Each number is 128 + 32 x the weight over its row's rms, rounded and kept within 0 to 255. Layers, rows and columns count from 0. Numbers have three digits each. The size before them is the row's rms in percent of the matrix's.

# layer 10 MLP down (transposed), 384x96, rms 0.0875, rows 140-205, columns 0-47
006:172070125123118119129223135121100154111112129106145202151155124162133081126130109116105090127117111167145130132165127099150046135096160160159088
005:099086176074150169085189125110072201111163148128134120118131125147105176155153140105161141118132073130127112097169080146140110128097110117166148
172:110141138049121136137131124082114059143097132093127132139080124134087142140149106160104093141149128150216136182141092055111081082183109130139146
006:124165116158103102154108156120151189108137112142140174127120136071119164162170096177128121092098068115154158070151114091112143074165152146166162
007:133137137121103125122133162126106255137116111145129125129126136106139185164187113161154144114097099114108156073143130116070160117132140119152167
178:128068154143114113056101111126105194128141148166119104128122069123142143133111126157167134144137115099195120119109112158154145140119110114135112
007:121122149124105127101111129083096255113133115138133076126118125102114177151167114132144183133152123133100162094099114133083189113156117107129184
007:188082139150096070096135147086100255139103116116137086163170073124126110129129111146160134149122141147139178134134116157100141135118134120138154
138:120149124157182146120106154111083166116160120222159175087139118094145186142131108186111164128119099072140106144133093128131134140066222123083093
127:182096174126187184120103178123115139149144139181105228138141136123122129125151075164137100094070075153075120112178118136172132130144137120147184
005:150126124141130172077137112070115214096139084157138095125155164116102163129170082124094146064092108124133151084139141149037145119169123123124130
006:069110133161120150152163121142166255133152129128133100153109115129155166178159140155161153094131075122128133117128129118117109070153129124142135
006:092125129095185197108173131127135118133154134122124155105079162115138164135158150126139145115098125145129106136140114068189109108069081084153117
006:164072132126083144075138175114104205100098129120140099177155122161087076105126102088121131121181146158141167144089137188100110164111122150108093
005:124092119110108147144085205108096220082082115122192199178153111141072134117126097147116147118181089131138135101176107121084086162123107139214099
007:153077132153072106134145168138095221137077141087139138160131073136135108098077130119139126186202142144100141165111114133129098175073115168139106
006:137106134090103140138230115156109255109126129160113123141148108171147117160153138150125116125115125141116150112156157168141115149129137162162150
132:134119166097128123138147181103133194076112160158125163129134134129180114140146093113205144107108143114100120185121140143120114157084188090121140
006:168114109170073112103106157156130231110126067141123155169137152101088104140183125116130123081083120119179188085112120184007159095131140140127140
173:136119175141064130183089111108160120144057098137119046150115171112089091110153127180142120108169139118125135097168124135211103095078131075115134
006:149140150115094135127128148136102250104145093154124126124122130098119175168200118140134123140097084109117137054138096134078170091130128134142166
141:117124193185074076115102100119175186173142120129092149133138159150091045112100095060133110102113107136108112164153170125207131116077144114188072
150:134132109139154133144118067141083000143119114091118196173190119155132171123105107118151140138128157134116150127100118140059118161164151080111143
176:052118100132100158101140075071142176149111132159138104130057124124105085149114147130127100155139139192129077116139112129051107115174133137198052
118:171111134147069161150104151172142195151106181110127118149122162111156127097132141157104105147132139139090135119126178164139118102160135165122111
005:125096155109162094104119193105069215136138163092133140139097145061099193128171127133177153156148068118129120118128048094133124115084118076171163
156:123132079169130163160110138120108052106054133150103171117146094159189140087125135128195104111143127201094127052157172125136115135153139138101187
143:098136123108144169139151130134103150063133124088155088101085154175133181127121116170071108173092168154153146166137116099130068115099111082150085
005:119086177145181130126243079127076224170158149123107070129133102143163145158116144126148138162118136138114132135156132147146106154103152127104129
006:130126137101121131142121166125113193110150130130138166106136143062116188149191100139102145123131057131107110059131081093146149116138144147141157
149:097141113106116100151089090163096000135106142123124174125101086074128138082135117185112160169171146125129188131144100082094086132150054169125142
006:190079147148099104098114171134111189127080115096167177164166118137091088103159096124142083130132113129152128128154125133086106158103128135164085
154:180155154057232056128105091096167098125092128138143063142179169094153156097133121083131128137185119169147140112162125148104084105144076117150075
007:061151134155170124147126138117133214121182140160148129138120154065126191171185102171174158086116068107166154085159108129087140085152125104155136
005:140113157163131126112181107170131155135177104086100133134136155153108119152138144135167095113099076108174135149151065179076096107114142107179088
007:142065148137120097092148144092081255130117122106143099155134075123122176144125113130160161158126128134113158110138104124082123138101136126133134
006:067098150142172115120192095090089255131165141114165082142154103124142162149140138157173167136134086134135135109166104129131111091149113111151121
167:126086168165122104147139091076171076206182121157076107160198107110115122136105165111101131110132150061114081089116122202075143078101141136152111
006:140143088175135100107042141105121196114132084167135123163131146061087151155141107140150178114106158127176173102124114137013171080158119115133140
143:098125143116125133110125141133090037143159127150163213105109127125136113122116148152148176140169064162114139050168113156124111096100123171127118
006:147162096119085106173132166134160206117116114132121188145122138093093179159182115145102139096076097137166147078140123115114156089164157183170142
134:156106124100135210104134134127128142128156075128108208092166121125147137147103084120085129048129136180044137136159098070115154116092150168161123
007:087164147124155136163120125115110201112170145164138134102120167073094197169184122156140163123120078104124134072158096123107165105158109093169154
005:031072155089140133154193162163094236120138142102151186126116090147155153157149151120146168115128064116070102090159132106150098131088146152137105
167:107163113130113167165103163134139144112149153097125168095114116176158137099145134137068060084129174120076079112131167122116122152109105146119106
007:125077126111087115144125195124098255092069115096168159166152080134107128116138118127160169143188091133105156097150126118105128134111119154168128
005:136077149111121140117237115156119196115144114111138148157135118184154113155144139113123113103119123166125106111154138147161076133092137170140108
207:175074184111147127123063097187113136115186150155108101136101190115091170110132112143116098126141060136140072180120127147134137226172113160166070
005:161078135094120140137111167120092138127084150115193190163172103181115072107092111130125100165148124132143100141178120137131085177083120147161080
158:108123098141164121125107115076138005076186132105155255111128135115170132130141128099112124206131124108103161166120161112186128103099101136108157
126:122133043147158141137072134119165245069106175161136039119132094074138130111097130103118105062146129110154134158175125129161119170146131080150097
166:125091120147166180086166147085135172138108119158110116102181153134125162111164129176140167120177105103115090165105175129131145083047096098134110
140:073064136092103108103157177164156019114123122158109159129154128145190123111183101137131123208131107112138085137098134182128125088086148119127087
006:080150142167116120130099143091128242139140136135127078117111134090139167129153122166177167108159085095131173115122136120081182098166127097140177
166:158118104118148118118158100089126152085128117105165130160081133116147078169112114137060153112153099060121107171125127129114111136156082180175167
161:152121107161131088156154114110127180208131133100151105122148130168143142128070124091105101171140114112073046111129121143161127042095223132140141
007:080158128137122115150113171138131206099139102137150162133104146054109186171194107152149153083119058100131145061155100102074139079138146136155138
006:077096156119130134101189149128099215111183113119144092136089152088126200143145148109179173103106125142147147089128084137099116101099129119150124
145:129108174138156108079173069133160126139143122126137106134127145100137088096095143229067169095128113088125097155130125118117128138204094132138095
007:128153123165057116135182118141191171116159103102100093139116161157142091132146124167138073062080103108170160117147137169101108066153173177159137
147:083110117158170141136137113133124000128160113137101143096156110102143119098092127090095118202148131149146113055073094143138155105158094143146086
006:090122114114113160142207114167129153141128165124095150095135119194201078129120147151141090119119111117099098138129131114234081140075121149152125
160:147165121158052085133120096140100115186144219174200106134118125177176169125163095137127129134102130120104117127093118133150130125147138086095129
168:148172162079128125117092151211130158112117132132114212095156161134116166129124107140101166099105142131058160102126092101085196133111120114124154
176:163109213053194138148113123103200170133136126117118133117139141157133082122101109147129096105108106128138163093111118133122146112118166123153139
131:143120186132137153102123123086086131097152141123204192195116093155110136135142119168140148113194083116037077144123144074161114136127121145118128
# layer 10 MLP up, 384x96, rms 0.101, rows 141-206, columns 0-47
006:122128090181140078140119134138165156093097081168083098057150144157104134102134110100114066121125140104143108144103114064126099097098051104130148
158:166183122156130122048093158135131144059115095146119106085116152102121128126119130161123145080070109109119075137167104173162182178102126120125111
006:145113126167176097099106144114136139116150142096086053161151144164065155159126148048148143126123139176101191119107149122097097131082083102098153
008:131135122190200123125101138107156142050100141141092077081142104176079149114111167038136093110152120173157144100101134107108074122112060147117147
168:104144099186100160077042093131113156171120148161093083091136131158142130104090135089162150108143107099156086151128108144174101097111128090100102
007:107118115125157127138112157141125133045107125119113117098142110158075104146144144095107075113136151192146096067080162105128058103065055160159144
007:079124109131169176125156119143104076074125162136139139069185197164129152145156134135133117145143129160099109093145144126138107150094144227145143
149:137169156104147126176103121124159144165038116158164134117153105115160128055102138169183110116136178165146124075135142075126126157091076145121119
128:117162169144167099103106079162120140140116120081134122090092093124114103123046219080123130124125105091162162087101168154090144141155149153149154
006:126107134078117124124096167127102140100097122122086079104113127129128128101095136094110082121130113160088137134074095087119091141070021133133126
007:103147121170155104132131125114154147083095100135116067083137121165076111124095105064136089098138138151135129069124135110126100107083076099150174
007:114142155181156066166117127151173189130112102160132095076140102128107154087102109093088099120148124064184126141152108119136130113143111068152151
007:136137136114170212160151139143122116171119133173156153132084172146199166125138160187163125146135146173089139134218135157147137165166142201157153
006:149154121172150090088119111072159121135135130156069074137071120146135140116127111086125068113078140152088082132164090135124111135157109136110148
008:129160103126158167141133076098148116127131160138132141093112150144169153134163123171149127112085135134142079113236149150131139119196172144149122
006:128154109203163198151170159108178104154108130196110131089167184156155161114077157080160089137173141134195207136166120114136125123144083170114145
126:177112140181127126111081099160118150152122133151106125028112124111134213121172171057127106127117158137147136092166136073163089121144172096101151
005:080157133103146141106133112121108118078098142124124066058122166138159136149075146108105117113130113154066152122151104056154041146077125144130198
166:104155130152141146088116126115139129082169079168114061157132105147152150127111139176110169059157119096125109092122153076136105152189133103158186
006:120139109185165101120105148120152155078108140140108100074159146178061121153126146044110090093133130145143189126086127059107052104100073136103171
147:113113022117134158108134176089116155074081124144117112117152118153139112135149095164147094120112116140127092128103105102112132150229152148112165
144:132120076097149109094062164128105137100143085162124119133121142103054132130108125092126118103142140167201133074166157115208152177169140113122128
152:164172124120085075088059127158107170094178139131160074159080133125140163167073136120149107097151096092155096188137155127185137169125065107148151
127:119177166166134085120107102121174139098142160122101121098115103166134161122079137134154147098156109119186044110134131153104107165149121114174151
006:123127114182181061081104118154142184064114110139090065078143071184077156107167115094108104080112141137135083122125167087123093116129126120138161
166:094157120144099109086100128097105152080074173173172078125158132101137107132143199133165096096157104087202163121054133076167079140165139088107069
150:131180032118128143097069151074125175077086178149164102124123053132134169156164169129210087111123111145202103125127157100138083134152100134166124
006:080133117159097177153107140127127092089081111142115105064174114154113114085118125076127095099149127109161111112103108086119136086107059140137094
007:175127138207145098105106173116140185114127133133088075157116077168076122144139150056148091108096137153145213134107149095094089097122062077107175
155:119128128148153158103114151100179147074139113097108107134137106095099163076100193101165108038157089128150114170147125103140184134193113074134142
007:103148115128149133079122085090116130091108138159116076085094144122157139096113137095124087107114128124087096123180079114138105136170148158113147
154:097212092155096079100132157122113141086083103163137135098091122111176172122108139116146160109182068137161099129152139106152122148099088090163113
008:115134125152140057095092130128134129089095093107088056108153093164072114115099131061106111103107132159108105113080112090125095115063064082121150
006:098121106123151075096099070122127123088074100137107060051122150151141135118124100132118121092121135114095110142130126038148105148073120108152154
008:119158117193189170169125142133170158097123149161124129074167150187132151134141153093154087116158133185145122106143155127162107140117120190161174
007:111127115174127109118101137131138083080089097139086102079167117183070123124135112080140082110141149134123093100098126084118115102056070114142148
161:115164102081138055109089169182140139108155131112103092096116096089156164129097142170149155100126111160142072130152128090211043113131128111141203
006:114127170107124136118119138127124099057145152069091119090143142125100139169109129129092126131154101167075116101095115117137055145043159138123156
146:097091159125171130104142075072172143114100110178106074104115145090110142098150179140104153121077118072173077109136136140116125175147087129177133
006:141148155188162107097118141078147131143128136125072044117125130141124145114072145040150081106105106117093209140154129097088065107116083083083144
140:142156211135143119125087138040186156133110072146099108091193081097141141110106172112171111115119105119152076091152142098146102115133164114155180
007:141151146174144071109106157130163144127118110118120102152173089180071106152144141055112123116128166152161153131068134093134105108085073125125124
007:140149102217147120140128132081176160116092107178099080106107057153104133094098137074158080103144138132168125128136113119112117102165056088114175
169:067115087164172131084097130122174142117158145164147136124094087105063130117089194089127122077099097138138111124205083089140111122114083117116145
009:110132103158143125103131090058134116099116120154094085082102114118117124093118120093122061093106131129117075088152102132106094112154095123112139
006:095167131177125168164137150107154163169115141193106093070133156131178149095080151117155088129143116106152184153195104107147131114167089118139159
186:121138142121177110106092097094160143116144167160147101059094108102122128095081096064157100130137072132150065129148137131159090209184098097159136
006:161189119207152134108157127127178139161141164177133150129081155149160159131154138131143092148142144120129100170207098141142159163228178176118168
140:135140078132046063172107165137107132093070157128107106129138149136084154123096163174142138122203137158156134114123105080168118173226134096160108
129:121124190175106173096160095108116166117119072099096135129093141210149155132111112195155133143146102202091116099103164122093129094148143146116126
163:146119104129150150115024127098175158096134146140116058116130085133100134068129100099176126105154116074130150103189124121194063069065176136118127
140:147169121214156148148128115133094145135126125103167159081087087164113150103072151107102163114158131123136148003195163119161128163159106105148163
007:137101119112157102104122129160116129070125130087130130145180117161072138156181153111126160132136166207139092072082163139126106121079095141147141
168:091101146147106164096169076082101150166098166147103089156070081144121142131091177113148135098186156106143132143103139103141060145132046127099119
160:171156110082093134124109181147146162146154163181126154072070120138124138105072114100148106105124166132116080102115133174158130122146096032113185
009:113133126153145076098080109089136151085104115118072035093116094146073114112097141049110088083091117148112118107095113075108068103094059064102152
008:102137114159120113143100121125163159108083089130082075046156104158100126100112130082124073081137098128134120107122118078132082095085066065138165
150:117151115156124104113140189166152156116131132185143116113095079126190122063110112127152114119081147127169148109136127171150140194108085096183153
006:115093122132116123080131082137116130130093131151102050087118198120123163102059141086163137105122101157084207143176148098147108163093104107127175
159:142174148142111089125130091170125140118140152169162121149069125087068146113154148124117184112184114136161088115168166119168150148180088080174153
008:138123096177125114104146111083134080106101089141117086103119101114103112077090100066124092126124122073163126126172098121078148102176074096102095
161:126139104097126109106079135091099175120159077226180113103112113082087159129151186069123127092121125081185088124139164160115130134103120130128146
155:129216111128201136109075135123086204102151148111179108078101123135123107111093138098137077119140094144132144082147102132189120160163111126109127
171:152152160085158123118139185152098153139110179160153094111117164122105146099084159084166106074149106148157091115128088100143092214148135096086102
132:098164080129075134116075169150135144104154113146072110087084125136190217111094142096109090113172135195116171125118136102162107125110059149109066
007:098154118154169132152121112134166148097117124136115055091178174166114130137118121076128101114145131163151150109165132088152113114089068101168149